Part of a small language model's weights.
Size: width 256, MLP 1024 GELU, vocabulary 512.
Architecture: LayerNorm before each block, learned positions, tied embeddings.
Training: a variant of SOAP for these matrices, 429M tokens, 3271 steps.
Each number is 500 + 40 x the weight over its row's rms, rounded and kept within 0 to 999. Layers, rows and columns count from 0. Numbers have three digits each. The size before them is the row's rms in percent of the matrix's.

# down: layer 2 MLP down (transposed), 1024x256, rms 0.0924, rows 96-122, columns 0-255
# up: layer 2 MLP up, 1024x256, rms 0.135, rows 97-123, columns 0-255
down96 093:475526441447511509538486544483488480506529492491519499535459492558540517504494487490512466442502487493542504523492522502451620481594534448451493518436536407522456499487496508524437523516471468521469538457497528524447516512484437526502557445503518519511522567549540451529479460587508455481504497522547553490398449569476540507526540506531534514486565451466453498510535521412534450531533601562480533516529541519500515482520492515554532497420503490548495467485455532468491421448543497511475579483530508490452501416496516507552513595546531502487497496420501471517516450562552446413447528382530522554566401495459480507463451440517421473488504509486524506528404490468493557513552544464496511495530446519460529473471509542442567479556539489462505461492455537458537462529522444
up97 101:524425517515465488506518469485537488493467516458506490504513396495452555526516535484507521576459492444530555447503438429497427433544464463473423467430566512472550501542475533453476510546531474476536490502455569538512527523485502510466502494486512498512492526496410451416490466548484514399516504506475472449549471576544559530536492525447528529541474473505509488474508470374526498502470451544515570588505441462486555478545453482518542511538405486527507382512540537536469516503502500521522511444539454468547504413560461533458521464477519487502509533452495543511447457528462533497548438517419489584483527466505437462552474495459473575546537535548513509477446504479486472509498424535507564509501523481587466510523527498538495516521574571516577532511475519553468451478550499
down97 108:512484429524473480528541539515493561482504485486549513411527506533517458557497503460518560526466422521507536493514427505513520417487456506443516429468460553505503450415505540471544510472500496476526448498468568522474425508502491520491470459548524491552552456495510505485585517507521581437513542498473488479534433536420495519438529474539411471465469457530518498491492466454485525531485474476526524456494506497486535491448455384490485495468518473464498453479518515562487436479470544533482470528510547419541576484517463538524463537557491531431373572447505532515478502488510455485471474469474482561514502474527414548508424486467458553532494552433517431463453495461560511460512503554571547481556530498542536469529446480513456607541540559483549502566440561498426490462495499
up98 081:484498515526519559506558588517553488525444518533547451518516517412513482485481509511550488560531501464481486437500508530534484505479547468524497462576470544566505431480511477516579528523573463492565550514458436486537548541515459494450518470497507480564496422461475398516423460548557443497521484487460494564555530537517561475456517415477459509464546472513489475554452541436530499569494504464523527533458486529499495515495443563449528465511478518448482479524555447630502460518485411541475510444475526500538530528486463511515424530400534412499437515524495516588446502528461492549476495512463484495557547519504426536539474547547490504446401434466562483487477491477548464513515454528439532530472465488424473510501478464434495543508510581474474479485501477517459489497542497
down98 092:498526511578470462472491480555529512527522464497431520492491505533547462492425518543511483475481528503537486464548530492510543527511493487521575435500452478541464469610527473532565462486453515508537418500536507454546491493526471478504506484482447521441544441490553561453515540418483487464443458548482524477523539485541480526528544512534492537528470563560489538409580452522499463476524583493444524500495573439447528509449488427492509537498465479573474510503523479492391541518479543491553486494583453558432451469477578595532514477467440515483478474532425415528411472513471465538510493556518552467473525528528487409509542497524477475522526521523502504525470481511425482459516522455450511425544521547477477512498502473481500507556472334505554520517517490468491487503435478
up99 091:524476514399471491435477452582413466507520488494468495521448483480485463505479542547465471516481518531511450467520539472568495443508492480517412441502499509544489564486527523546466559531510551471499552560520443503522565456529492500533520532524455450493541467503491464513485463527502517478451500480505519411502406498496511508443560523496532549528413507460464563473480481461490533560519462466455431495475482512457511510501577484528540441580423438427476490523524535468600491471515498501520466561502470511486459491500489414506536522445526393523437457525496512548496453496538494490525548501503523454578555510462543517546530453509486499476470518478517578552513459516516554451528541410512439494510533430524538533562493497443397522448520591512425457504542500448490529471413538
down99 097:505462536515601425473531461472510561481497502513502477441571464573482506573455532503542484493488565504531457493448495416493563491448444492488556533539475417522444465571538472520513556491498461479474568490535520496492502568443475452511409499497473516522520562504518486514509556515430489513502456548473413498496528542491491504443424521563496536470516517547530513527527443472467517524422524599464469475464446442465548511475515501491525495430553478479509516441544427476482546466443504473501521518539503537470516503479495472480511470520515512488503443530419459472454529508495443534552583469541479472466537449505411496541526537458485454467500569490434576469533511485528502470563456536504419518507488499521460462481456470516619474492518507528528404559452455518419561534557496
up100 112:477468552483470518587574473512526525491514433501466510523500475503541511546528507520528515464524529476455559494504475502508478490451538487527493510439601558496472583539537533553550617459516536543538497519532409526560473502456576439477487522433499384503554506530511516463482495527528583503593520540531490453483439486524540429442526478475536514524449458462501579443531504458527571518484549447505515529504521424442506460531459443481506526531506555552481501542482455514482581496483504495537413458462530487516471534504496472458406496479448510538462483542519472508488524508465557464429538524455480505549567509425505504479523427494512492497494556450515514461511576442465488475496496541504552458503498541533464556464576437453493492545585498520464506472444466421541469458475533
down100 103:502451566542459430515496512567484504487534540517457445506457482568519512469479559610560481524505508524485465531516479518526524508467553507489530479518574464424511479522463504554541538474414480530449578513506558502459466523442554565567540503476461470470441571505516517499530480557455584531502517518436433456472509505435481432487565520515515509471559454582517529424467461553529505491424458490436556486473506515534487499473442426487473457523549507527498481464464561520432570494418494492516493494499446582498536458481551458503528511480476571560515497494566488537503520505546545453565468533468510493455559532588511537555513428509517443485546528516548518545562567534549483511477464511508515495490534497484558513449469471472609532437506511503548499446448466470538498518489559
up101 099:485494549545489484403545556442550443535534479519543489465574500463515540522484512543495457514510488534461474472533468431414518466421487372499494560500488509462467506554556486477588459480484511531556474523465497430449492493483475510517468590508474534557496498523520471442508520558474491424509511466401536554497513500528535515451496530507566547496535511508480507478583497417465515470500589484498444486519491402508507456508508459518481458512460504431491483527572445470522515491565509520556512478470568460449510542500509493569449504510388520483434514480395561539489467486471440604451559543533537510544416507525485528478543523477535526443489491540553511478504524451479519549484457516525543544508598492486462538462508527537527551498516538493507511476482513484447445526456495
down101 096:507599515458476538549588404496490482417408478455399447516476447516471487511513532461508450525497495442500563526491561503547420511506464547512613480402452475471495539475391480510515476589505503541483541493499515518495466496522455432514495467469467546495510488496498519478464565498551473452427458542467493526475529498506572584513515493525464459498456545543532531500561521475541473452485475505465554488458520518505499433484478531442478516491505485495446535554456525488510515584457513505502438470506495429499514430466448419476585461466516476563504434474522405511497488488517523484539508573504494380509507443516428489511486531495478507492428559512530491496549492523501452472533478523512562451543505557449486467508511489490531452423466527517500533510447447490506548440510502
up102 093:461443438502501541488512445528459487506459552495559460552462526566445475518501435416465530465454500458469470489455476570431515467519433550495497470491484510462540471507496477520513529460514497433477541483535456507495449533481484521569562483485367511479532524497485555539472489517584508472501484487532543505544534484524525577496574497471464568534518481511418483580531513515492550510485502509514517584552498457593475457503476522461518465439458524541587515515567510531484515479480514442475481464450520463483451450527515507446398493490551513479492467481552442450443508552482534499472519543534554531475517518479567522513447504510547511484556538465613512508576515481559513469461509524484477479551507521520477454400560496498481459528437508496555515572382398482471527533501510
down102 106:463538552491494512610532513476428547554511455544496452445517483483566474472437584493477487578555521532504443461502526451485504554536536479537529540445521494456492525484447450502422540532485522511485497605443466507515542522458498440487473532479584443588482501522483474460447512460505540459512482452488564543529493533509512421541454521552466519513433498490501482518465498459483473535471535541424463525490523460434480501488487491515536558541502444372487489478541477475493545562526592489495526479493516512557486517457525570489526452565484461494436564479483553577571545422455546502478465460496481520514444471496525457452564445522523537463466470499484475463470460468441427520519516481504484429532539547462486502521521460556564514486547561539504479458563522463523462542580478
up103 096:490566530474470466471568548446417502480376425554517520521518547528495571381512546522455462496484522514566418479470519546498493525500460588451522411486543481478504497543544548505508525538487514436552522555401513462500460544528568510491505460593499492508521468529437481528524519493513509515514515462423557441495501540531521477522537492521527517489448421511523491486567443529452533540458465526567425539513525460554545560508513479527466487508455488503497444516565523549490490420429530465447457585486501524473535460522463495494451510533524529494494553512548519499478478453507504457537506509442493447463582535528466535468517459441484449524480535500497475535490510500508481464579481421518474459487530533540537487558472503545486490533520432484447416519476500494544591514418489
down103 089:520536478517543484497508504551487438468532449516481505510468519489500479488542545420475519474482470568511491507487484524542453443491493563419445452515448408506488545522520459535498513497492500483470533485503505375530497506559508476472523505491438548549508499486508486486451470530497517536498501444469505470588531538588609533564476528527474494492566569496450408563468475428524511510510573538533479532459584494543466515503497478457539494552498425457543475503542496565539524425478526507493535435499443513456490473488468521550449428583491497543481612556488544550451494539520524433487525510582490491515462486452489482510533472518518514498449532461550463496437552504573467474495475527506511483550442460439453475540520412451463477429458528465467519539507410463600495538502469
up104 104:448503482515397530524490459518493458467498411478523520466501530480500484486502602545478511581518546527492462490499531545450485482505522543465512465526468483491476490535423518519479568490517402507463510526498495544634481519551526528548519523516401453485507491494512454481488425453444501466564512531506465450517554595520520482529543527500432490483452481501485516516438417525469500582510503503480538491474485459530487539526482472499455517411470508532479501551447516523472546472499496596541432509505484465519495496548423572545501541452520547535502448534437519475470481421453562510492494588502456502506515420530495505408491523462564461492483447451450434507521530458540475459539544434513520493453426530530465551467470485505448517583471545462490548496515512476420533495437565
down104 100:516476590496486462516497603570479537531530407490468466478527486487484495475459472478515490557532540503528493418488439546499483507485527508456464438534471443524538504521490508510536414586491562499478529438466549469494520552481620534531525520442548563520488575539492510444454447502480459534453474501450481486453588445485491489483481501434545466497579557500468498446519553487496466510456500480494546490515512492518488499527598456504514472507478475554468547460508491466445498450515512517558558503485488501392465468527485446511479502509505479447499522486488488557478449469474539545542462501539547577581430449508511546498512495529526539446497503543458488537554507524500521574493441476600486476470580560411509552487488513507488577548562541552495405461536529507459519470486577
up105 120:436500475471432498494447605482496451518471490515469454487488465531488509518521417432461491503519504447479533526483516493498520532504485559534550494493481533537551435517596519535504458529500460446502495505485543500543473427518509437467483480505502516440488508526508481500526451569499491486561452474500428416512496506436496545476478550548519388514492505539543524481516444600503518531569564560526512559507413509535542526527478577529470493535420500484448490500543477495517521546528462551490418489511468470495516427481505492476460594501465563443495442508495551472499522425418526515492475518495485516510487493497506612525508478469563458494579453517505385524578510465490477521527482453599539476517535461507552453542520497555485529517477441469466637526485515518505529511456467
down105 121:486520528538534523478450441488514580487500428519496488509481506486534502529490498472524470440510473505550465450487489472489513496474469462502452453499453502456541485415510432497492479474577436458506460483530555521481559493530470547476525503543551474502482438574490485550473501476534463451521521550447565516451503603428499443502523524454446500497454400518516553395489507481506507511424509405482584481458547478479504502458496472435510520536500527531513412504531519548568503458467583576474548453512500526512553522458483514462527513570478415562470582431525474568494440523543504575586494490411455550501515472580457577461495451452501544477473529537508501523477530472500532473487496544540543434528540510531527511463527535503547436538516469430556545463509492549499530515522541
up106 088:456452514583470465505502531475561450438425477527532547455476530559534521501468529526490559513487466506554478496505536445491449504550482538555436547510513570537509457566527416529548473502534518498477495504517524491485472472511556528542486494562535525524461479508551476541526456508560511473492459450522457413474475489417512576555516453492464554474513482467544560512480529518565542500489506522575516543427522464440586477498462419497582492448496497560464507534541480503493447512465436502559550535458531521451475581467518487511521507525420570472468511503464528511487487470479504532411543450517444539494515531571474471404493456478549509382504479495533499532527511485464482492542520453514522525479557489520458601453523440487468529500518537440501430430480477480562403534449481
down106 103:523481491478557592495527507538504448453551462508479513465476482542507374520522521478510455515502507421485523462555523510521462469463492516546528470525482511553491441435406503501508527500497448521496476514534508480563474542494505424534502492555485512544451566580481480435515570488539485536516544580502516526497491529465463453431504465512536537479484476466534458499538514534474445456551454431540471505538535480471519497505562500487442447487462533473476483512474482468452526560440526480418477573508457548417553446482504463565484556477442457411561500436447529547573500455526522485572502490546481461460504466474454435581549490482530572537547455438477475533488514526546471557479494498470475449417495435515455429554480527490530583486426520516556524533570539448512544497483503
up107 097:407505507493434556491518548513485522472484539447526587554456492492502544474586565489446509487475499436466453580471526485466456504492474456531613446440526482484476519443474449462453474510533541479513490475458487468501494519524478497511586530499559484468439546551492532515428532547550526495536507489459432559552499487484544446453412493501522514507463498527465550574532536499532473507528405473485536469511495482509505489555507489420494516535525554523546445499528441520510512560497416524483456481502490601508488515513551463552589436446602521517511457500536574444434496484494481527512492540524540426505531540475512536482513536560555533446460507521559505464463570493470518495424515466523565491588576512491568475433467537511489475541504530501551467467481448542483491528477455
down107 098:544566566552450541560528444492451465483520573535518502506525459452515503552469472555529459527528583485463448534520456494509517534502525525486540616519527482483487591495507483492498545450422496491534531606449537532527510497511499454487462564549521507510566509558517513494511508513510467523502475480440536485527468483505415503563585493491469512471545477457450520427555431522511422509483463557515445532550593465460532474492501529486461546393408501528555514437530437526493482535481543496539566515462499490517518484541454506493515464516429487479477488548450506513443544499507534502521505466465504496480517554510507513486540530518459480548528503519500459520492413498420384460579534509492454525490462512524464500590505541522451499530389474492516453535547506449503544445467421
up108 100:523568494549477497504460507486511520546487507503529484606480507426542490449436476533536504493471469506469486495540479537574556514500531512471516492493475558610473515500511437542493503501545545531511493528461480519494488553530541437483574554405483504449482546461492497467512499508591512524474488437498552449486483528462557546445579470541471514413515489447494487459524520501538525570465449516484479473542408467472504485467464551602489552466525583470476538492491460440539483530574497461461441476528435428538432452522446520507453509531497537524476491512519467437511474460452423501431536529530466523479484505518547489482458498456572509505542512449540484455489511479438417502445536438526561484515509442505561551498508472407439437461532540431486595529487514512506504419515519
down108 101:466521532553512493493430540458473477488521475513606466572459573548528535411388451475512464497540513501478503542486472423545523511483472491444518557529469528439495590436566470476472511464498480519471573488540496507505511574479501499561545546459539465405478470550501465450506525501526526565412493574548467532499539594431512466471516540481514530492512456479510527542493493502538467487561534477501523497543481523500527494504521520506551506474504469448516542527496507485532527523501576481537522485564523520489493488491450527546509479582503488546547530469453465552613473497515478540475526580512429538500454481518464550494430465540494472510562413470482483517487506419553495528533538525495564482552517509611536520447476497436440514478467467475528488428619475519490523549486528
up109 093:492485502504508460523522529532479410467443560596448503477518512485520469598490442464539565472544482497532544451488493500490430565511467545461483435485518554475523491492498534504482548474543517478543489516523507513538607521504502460545498518523490552509539491513528529462504501490464519529588503568483532454497485511454547496519517434502537511481539541466477502483553437510415566436484478536519502439475534473482537535477430523581521494602527567571541471536546483545484517504497398508501518603548483458510542451494511585436424532465545426552503467559467522495545501441426572502428458412511509464501480479514531562520475562516471489540496467513474543479563480459495539482528488457464422525565567538509532521589507502527456509453494498503486443560460480443503489521477544
down109 103:420517415448489523455566350554483532523502427470539544523533470544514567499508448533548540520499536521501442464472520553559568478554461529447471511498476487484461462435476576491461521525533558532421541518508477487491514470540472519489509459524474534484489448513568486498476509549576556476455431523498487513478496476502454509489462541468472504534522463504463472443494465490484509497511495530436492441502512552415409483509534492450514487529423471424403481515525466575444403454497593457475456414479520571489506485479479567499499514511517471457545488471570586533502475526468473493495503464470506476518558501484510520507492547441516508446476525521535483499483575488484507549435510477534586530529575497455478445474450528465509495589499519549550496449506516442488498559462481
up110 113:490495524538482497542538481524511564452514463492549439504462477553471558529556536490497507450470509441397491501490528519481526479500519525493507468523460521459415514474430390446543511506476483477541504420512522474453650520467491454496498576441486517439510490422518482506498529480515461534536506492465491557555536524497516479500486541415548539477476537513540472451505515527488432518566454500517616486561451549465489493474510477480529539503458504541491557507512502445471485559518479574465478488541528491489472525498525506481564535435541475527476513499485561506513549523462440445501391421463526509519521618463485484485466528528515466546546540568523479438482538458469525556487382491507412459538500508535545515522452508537531530490486521449534449410490474574508441519480485
down110 103:467482533478502547468525593515509470472445523536474509440546485493546522475489481608529545493520520549458477544470545551496438485455508513527542483447528522488497518471542451448537497511498492513502520481432531549451458496529454471524529585525518482560545495420523512518517481497510492487458433508488434514548533486456519536561503573534456440476549542458458459451549521485490503449500498492490517534511498574474582470511509533471462526500457507465525473534542455530474587398526548452518418477529504504525527433511523453531525575467456542562433501489575520476482464556487471553422517509475509536550522477459552437531464510522482441502477503453522409462467477490527473513473509443463445551482489536423548531470535453548455397438563536466490594428443450412496496480557469
up111 109:511528524460490492451560483553462490488478491527556515436413580534527510473568468452470476561475513515561477501507550494538485524509482532473554414445489554485511429501572476444481533507521524471555465503568502544440557521438415564474498529559583534499370466548510502464511536470444503493477530450499521531450459478476544405477531570542578515516515446431485429482559509501446529529470476500506520470532492530493485498418467447448464467481519500512490424539578508554534499518527507524515462520522468531499513523526553467507495527459489528522421496599462524533565472482503482480549485571478425491564505522531445471475482529532524529522520547540514502413463589491490515497531454535487450457512542522463500495547457570548491627481480521513480496488484533472457498481550483
down111 106:454532555504497508465505488491456552444504550484500456500486469530487487590491550501466533454530475556447507552479489566508545461461556462463512492546518496544497582543492550477477509562452458489511436573553482545472397516502478424513552486458494557474552468476528511495500460486526535517438460513501490544541546454516443473508469536458505518428526454497451489479539467500475454445554555464468446552494482503499490494449576512487461573496495466508492451541567478535527435547511472550494469542468479455487495452564467395531560496559489465456501459444524465502506547506475479562505516400469475500483484446501561550531571501552530434606542461418516534579555518546517492468533503463461422526564488503521441508508506556496522471436504465480480434551526416479490475416496452
up112 092:462474540489520497558525417543435462463416522509513539511565546527524469506440527441563478511523514523467452555450504478486445494502468534526513494462529491559493525480499467547504458471566514547492485534514573441464527473472508479497447496561477491530465524554477544505537546526403424508509545437459545496476535452466543529516561416513543520513523505540511532523504456500520458565506445485539516474516472542525463488544474470504517473476520464509458475530545511493457469497507492501501466454514451498524526419544506480533503364605462499556513506518559530454533411417447542536492458568457511514590526533520453455446468452477530491525453548438559511427551512431588455489547518505440459479481491524461483523562487487454549564409556492541549522515505459536480451468437453
down112 096:478453498474520463524508519510496479552477500479504476484525578483459587447513577561514447451509494476518492506455531432493513477512440507537470534516455408521510518468527552483608427508595479499513508468567469506523510458449480472508496516506483521532511501489496510451453461490432515512498472513455538572500549439546507493553529447466504564486539497487462524494412536464467438549539503475478504499541519470521473525555517491477566566474536514521452484442481512491487532472503494502547518458522492513504445463493463514436477462555521407483436496511500585539519532502477500448534478370509495618521473511462473466480463423526470559565481412500496468500525497519492516493539466467486521546504562443464471497426478614469554579458554472410543474495472524517514372540549523
up113 098:558526460456469460514405472509470496488569528511541446517510524525508531498501427445460511501481555488515519355466515454440495458502501613514579511459524525496484523513544431444545503557525519476542521503516438467479489489480499457461498554511482551508519515480490552514496501461471474482434546559454460539456456527482544489524479537373459491442501467496479479488513474511454478467476510579499501563493442505429446464522542436571526464476542445588554505537580482555509493497572543533593493500503505502492508456567510504463507510581530509532457474469463600503528492462468542534497557506490572516534535491482472450507443519501512480515523447529563445540499404450519478532516563506520520460481447529469520504568510520496527515520565462465465433471503531564488540574553463
down113 093:494427517453520470531492492518487489477480473472516482497550510434495430574510463496468499453540515459493505474512479527539501420560448504458515572530488528498516504465483442471480493475486516479536490533542457447521498547488504455496439506551596469480522498454524465399500435493530423532424443511465558484518455560506435477473477416418510512544462549438513567455481514467492463504493512552441439439497515444529504559572433532491499465464490470580494503534511498557528546520517549455555485495520567495459524503511451575503504438531490440468427486576457552533431462477559472523569448475504507499508551449452441511426476446518443559529506483477447484521493490523502522422583501519585445473568546471528513483503480516468489526600547554426537552490551477518470482482504541
up114 098:513566487486447438447540444492469461477551499535483521490501417503539520423546520462507470499533540531479393487541515511531487519542525502428527467519549497495440528544507480476530505397511542477540507525439529531545519540461575458507540434452491530515483485497495431491498503566508553500496460512494444536548494488476530542552540424543448499573441548499451511559495508459478479471484489458460491456567516545543456473477490525524422495489519585500451516481512375516475402488478461466457483510472491534585499487540529489545522459451498538494565537597394481467512472610551498445446451502455471485483470576445515530510473544521496501503421447492538480451453552449533496552529503450495485556528498499517522490438505507578435548506556542448484537498491466502486518457500539
down114 093:559510593510518582482482518496549554538506488493503436453506496509476531485445545497473584498469577618408464517486434480521513477498428472557455506491482510449512523482510526557488526566473472530554490449553561518578484524496474508498516439496477437487523546519494541512527506482487464502469542490539517444476553442543510547490487532540480483485463423431483528452480568508537464538499489484427484548467428487547545588515438493471524430486506500520442529507459567445518444555495479513528442494506491549527469435450523513502574392558528520530482521447535468492518549473438477484458433466554551545530549502441542510500465504478476485471516486502490459526496412503521609516596507508514503429498492474497548575493462412539541472470487504472515532457512534493457450566494471
up115 105:572498410491527461442523438451543544557433512515449467523585500533447482527548543537491510525490538533446536607461447463521476549527530568521508467436491494494516415513539515479518456536555493516538465523386547568431503449461469443437492408398459512492498536485490512559462455545566444471482459543494479468470538528515534465496529462516505369557470576529514535542513454463587483514568491442528528478492544474448541516467500483575496481476477435498482505437445509477509540515528504546559462491465467455491476447504546485537518482476487460506413483485501497434510484551485510474490466496488567565551495449531517484503457436549511574472532488497532496480496459521502515471484487571500461512579509527483574469510492490445469510482546494460473515463509525497456523486500430
down115 097:538550428466483481472495500476478540559505457480526525506514484513453478470507521384475449508535493489567496495502529531543486409526575516483534475462397543541531534471493465477503528497550464483487492462511498490478512554376521435576547441560492479511445541496556531517536510485473530481452437600496506517538553478511548449485442491475545504501450463511489476498483465517507498530484466526473481498607481494540495419466492547452498513450496509575480512490484465534481494568525434562484558458477555437511460470530451509512425507564570421532497450482481518454486588477497514482488533485530533468528487473557546491521525444448531436520483455557560410543521539530515519472515530484497569424604544480548479500444511498506523558513528517488472540454522445577465455446417491
up116 101:480547495507539550435501495496461511526444516436531500458504485519472489481433448495511491517533594525430487515492516503546522456480510531501533544469424503481514424566485458517459476502520494550566485453499517541525505515486469491519533540432558519536525438487460533456483496541485454470488453526387530498476514479459478466474602527466460549488548563499544559577459594455491480539472435529465546486580532429530551514485477468529561524456529510507502489383515443499552510499476500475501551597491523511508512447428564462463469461506546485594517468553512470440463495461465538535488433449508544582471561487510550514562503429471476509496436529448568502508573533418471435529477486479492564555544528508530427526430477452481488473496503499448475510504566476516503456498491464
down116 111:511548477422481517509435517560514512521396565627378462512503408510490444455463531577502551503469510506491551513523481552460492477475477527488457514460479502474450604500518476514464474532465442527536544512418496495533522475447495507482450516513445473496536497534531516506468477503514515529523504499561487514477542550503481488516489489447460428508497484470493507566444454497519569458552540478548537522493437531504507454423509560427504472535471505479547508528512507404474474467549443475465416431486467515496484489544477445440501501541506501522538513474529444469520493507509511482482459552492548467436507481539373555568475518511428510544569550536456515549451510488473513539492580530534462496517549532421556553556506429542515494568460493512471440471459519526556453537489473
up117 099:451537552519446481506506491486525494495456453500534567467440472406494521472552463515497516436452453529477474478557453471538506587467515550447535460547513480440514562450508488543518463439452472470480490536482533448478447530465525567523509516494462497566575500440490472425535614503513480483518486532427531569495554521488513471447466558487531499559524531525496486534418538524504476482520528472553548481430530447467472484480463488511410543518537481469570422454484500536518528564536575457458469458474502483483486501537479518507492539503470490483552492542491461472486446576455549509546539571468510551452516508442423472569544503454475468467437558541482486585447534464473512492443539487567557473540498476471567428479535516504487430541441428532463548553536515538476492487564522
down117 090:503453516530564502488530541493535479498534525574579492492544547482582466504483546439514517501540499445470497503468566562479464561480506418452523473462538518519491426559517466514503504504548550512426509465566538542510514522523495408530452465597516462502487513492538469441489476468539522468522460437516482491561461520565548542534501472536488448486546441455552507419471408476491539420487575528524459502505582441495549475464516482539511484483569506534507443568528449531489503510440476535433547602448503577479489487519464536479541473496509463517466458546451479583540513509482463605538495557497513472472554528521478513521555477539478515551522495452515469428534415523476448488533513484544467507592519524520562444495513463470503555460510489462466520505507408509458458457472462
up118 102:469504491485413540456509463526517538486492520479558558594474440520478477484483479463398519500430505550460393427540472493490507498469487518537568504497450486489531503430499483565529454550518604533536566523496448454476492534502559434437536564510500548442490442567457509497462534517513462489451531521586554476453495458532529483433558510583467541424478482511492498505477507526502533453485497506437525476452419525552427548544509524528491540474517493516491486487426574476548574493577478529470513518475492459471489450558500585513462496488447529457470481539499547491485511447530492515493549470478522514542464517556523495464499418508510492445530524490499486484503474491495385519517492485557587517513477499448556462559508451547511566504526481561448503459428510405495513517452477
down118 107:525559498503489483541544537477557524492529487503556525551515530553514479488509459455562480507529482615481469522508461434464544470444566475513525506517520482541535502525543532506535548423516495470526413511422490479482509498509476541459485550532637444497509494493549480481514484536603514537508480480415506535518435520513475525485516441502520527561566514485481595415531525486516436515544525515514517565513504509418551543556545502473527534534503528468581463505499404474529487556441519510489471451467472446443485531543483461480592467496502550542466495456476522480506451479472446467465449490464458543419507535452539506550494491551451499457575511503426500471524600459547550580507442503563490520465456487527499537526445501497441466485462441462453510441446531500480461541545480
up119 087:521500521506522450519457506482495495519494503514525522514457457524486537515494496513537513479459530432513503583508506596466493486548567438524530482503509554478424465590467447527540478583563605457473533578478498470495432476448516462503479476467442594447542563485468451459454566472509545472512534522511473513494488443542543480480511499518505514554537551554487489568431511558542577469541483545484546522469516443540455489496497463468449530543527483461435455493506389489491480505477522494491465462554471528436447473530509455531537540567487498503443439557541513502491487543475521465405552492537470409509489493485540466503505516461486503468539437413461567466528527497465467531486479500507465508468509477449537497525540460417513418476584556471524482527516575535488478524560380
down119 080:461525430548454515471531492409441483472513543481467604475491507540517543517497431516407496452406522449518410446498493503517415426453512491442507427484440484514483504554431461466472531563405519597512505484488527534434420488569526446518491502470433485488560519423437435506504478470520525470596485464475530495476501493493386530541482535506529515508482515451462517475460479499461490475496438507558439551494487474551523452525465542508445575441525517448492506435509468559540465512443490500419514507504496481502502424511532516512445510449468494544497500495485515465516538493534533520506480540509501485487505490451470508505516522516499487527563569475488498428536478551424482491480480573505524530537475495495492528476459541494492559510428530465499499447451419422516516592480474
up120 106:519542484504433520412522468487515343448509480602600456489446518435508508438475473477465401443501542475455477500478474493492502504454530551482543480456532558503472478536442516492477454483459516483564433486438480531526499464513538489524598477478516551511521509497558441437492505516444537521566451503476544445525460520439464529506474506464536550447501488472442562551463512511518547481546487549538510467467507467479492474561554525459503503436440525535533481518496487543476457490559461499555480527550472462504471463556515565529502518527561585522536451498443507502472560528449537461464517541458510527511544521491494534515351486535481483518466512529551545477521591406558499520506535457516485501447510535450507483482510491543466461470588455491542442477467506533484535469506505
down120 096:465511473508490566550497536559526529539526541501506539468559467501516426514536562505544516589524600511492579509541490500504516471545516439491472438501474488496486515401486458535472433517492491528492494484474579470598503505512493461486383479481475562510408519525509585467482448458530445509503487467427527469516541538439508559502547490556462462462486474438506440513446477559558479490509530507436475508550451502528487495451558496472568456491441504551540505552469434523472414421486456498468496494460548597522578501488485505459488467536509449508567486453506475489428531458485495528442530555536508522488459479529494527559532540454503504534412521515471476521502448602519459480536571515488524520479518482390479445434515503485524447563451553496484501456487471494501507482471518
up121 103:483552539505476550487561521568474440456432456482552549560457467467510597507539494521409488534481575507499550489502473569474517496484513517456499462431531458503500506522561449504462570503563447493564520538502494507560501509496546549560494403460486531548585520500429483518485500574496524501451509568489540496496511446538456491487519516533478460495457456497535510483453403445487516540480495494583549469583534462487469471492551462533486510459471444432491520487471526578631453438512449525495532542493517458422477527529509464483555472479473536540482510507483547443578517463513489483590516522471489449533539438485545521457567434539480433444456479475508546459456554500452462440509466439543472438443541530504470423547501485479483485486496523474482511500528501534469492492514552
down121 105:504564551521532459416508492468471543461446442473470433521459486461518488494488530555453487455575525525441520477508481504430504540477385502501466460510448497480587549497532505529472475481435488515520482479561439443523473458501491478546524505464425576511484475546477572509489599457535528509536572478441496511496467451559447544484522499499538482474515507506400531498536464589506522428544506502493469636539514538494494487546442465466551430479493497514548521523545439517509500498451526571497499445483526455474451525502498523432557524426492515507492517446570498481437453599452463547495506502410538485519511517456429457534515471512478447434533550578484533486514545495515502551513507499499430553516499494496469557555466511478567464473400481475471525515519500465521509533485517
up122 098:510498537531524477464506543439479474569529536527539589519496514420463532541528490604424510519503498550470457597483550478485510439518442442522441497475471465512539479485480564489499497484546598474530476512508511486462503510488470479513479546398524535448469463521488520433468449539513504447477543485490479478499533478547564468404543500479437497524605454537440530497514511486563507530507446450507507504444559510543530515481467553564505507513475422427476567429474555485454496497503484436532569486444596483563511547494469510542559464498548558545555456520482505522568555498545465530515454459489476549507517437466435500568436517501537580554515527456527541453510561519504500512562508552492509487535425527493458460540425495520508490500521542474540505536501508536536496447454446
down122 094:467460519497498471529494549549547477444423512457467507466544488582454584500494463455495524537511550560421507499413501504623580549490527564497521481524525516570481493485401467514609378467516504494488508491555483516503456512537482459480512504512488507526507483477562539516548509461516506470467454524503524495523591494484459558552487496482502505465491429457570517433528493525496392512517447536531464505478467467498487559584500445547548421483509471606520482489503456543519451541473544503455515545496486498462470450466519577475581461476529538517438479487458422575557521443448453428459515453489478489528494540495450475540566538510487509457494523503562539551566493536449478514507530481498501527520472554465509451528526494497524452500444500425489481471509444474487489499528468
up123 108:495528534542461572519540509495492432563464444530506552449500541582522483448532479438513410516493452516486507498523500491438481515544467518452579520463513544595582574546474461556460493574484458493491491529501462467527554523530538468490517542553492525516442520485449479527565487477455578475505518458538462443501617451443440488528586528499567539541491505472508518567527508537473527421555457507595505477506484504502484452553504478548465415464445547462444464498449463564482450531495504546427434499497460501467507543543525469499480497464486492491534469487499529502511451541392574501488502511535479552438556542524484475566524423502439460533472547520447495573443468539511490528482496443537460444485479467485502529491526517513450476498473527508477537540465431474486540518431529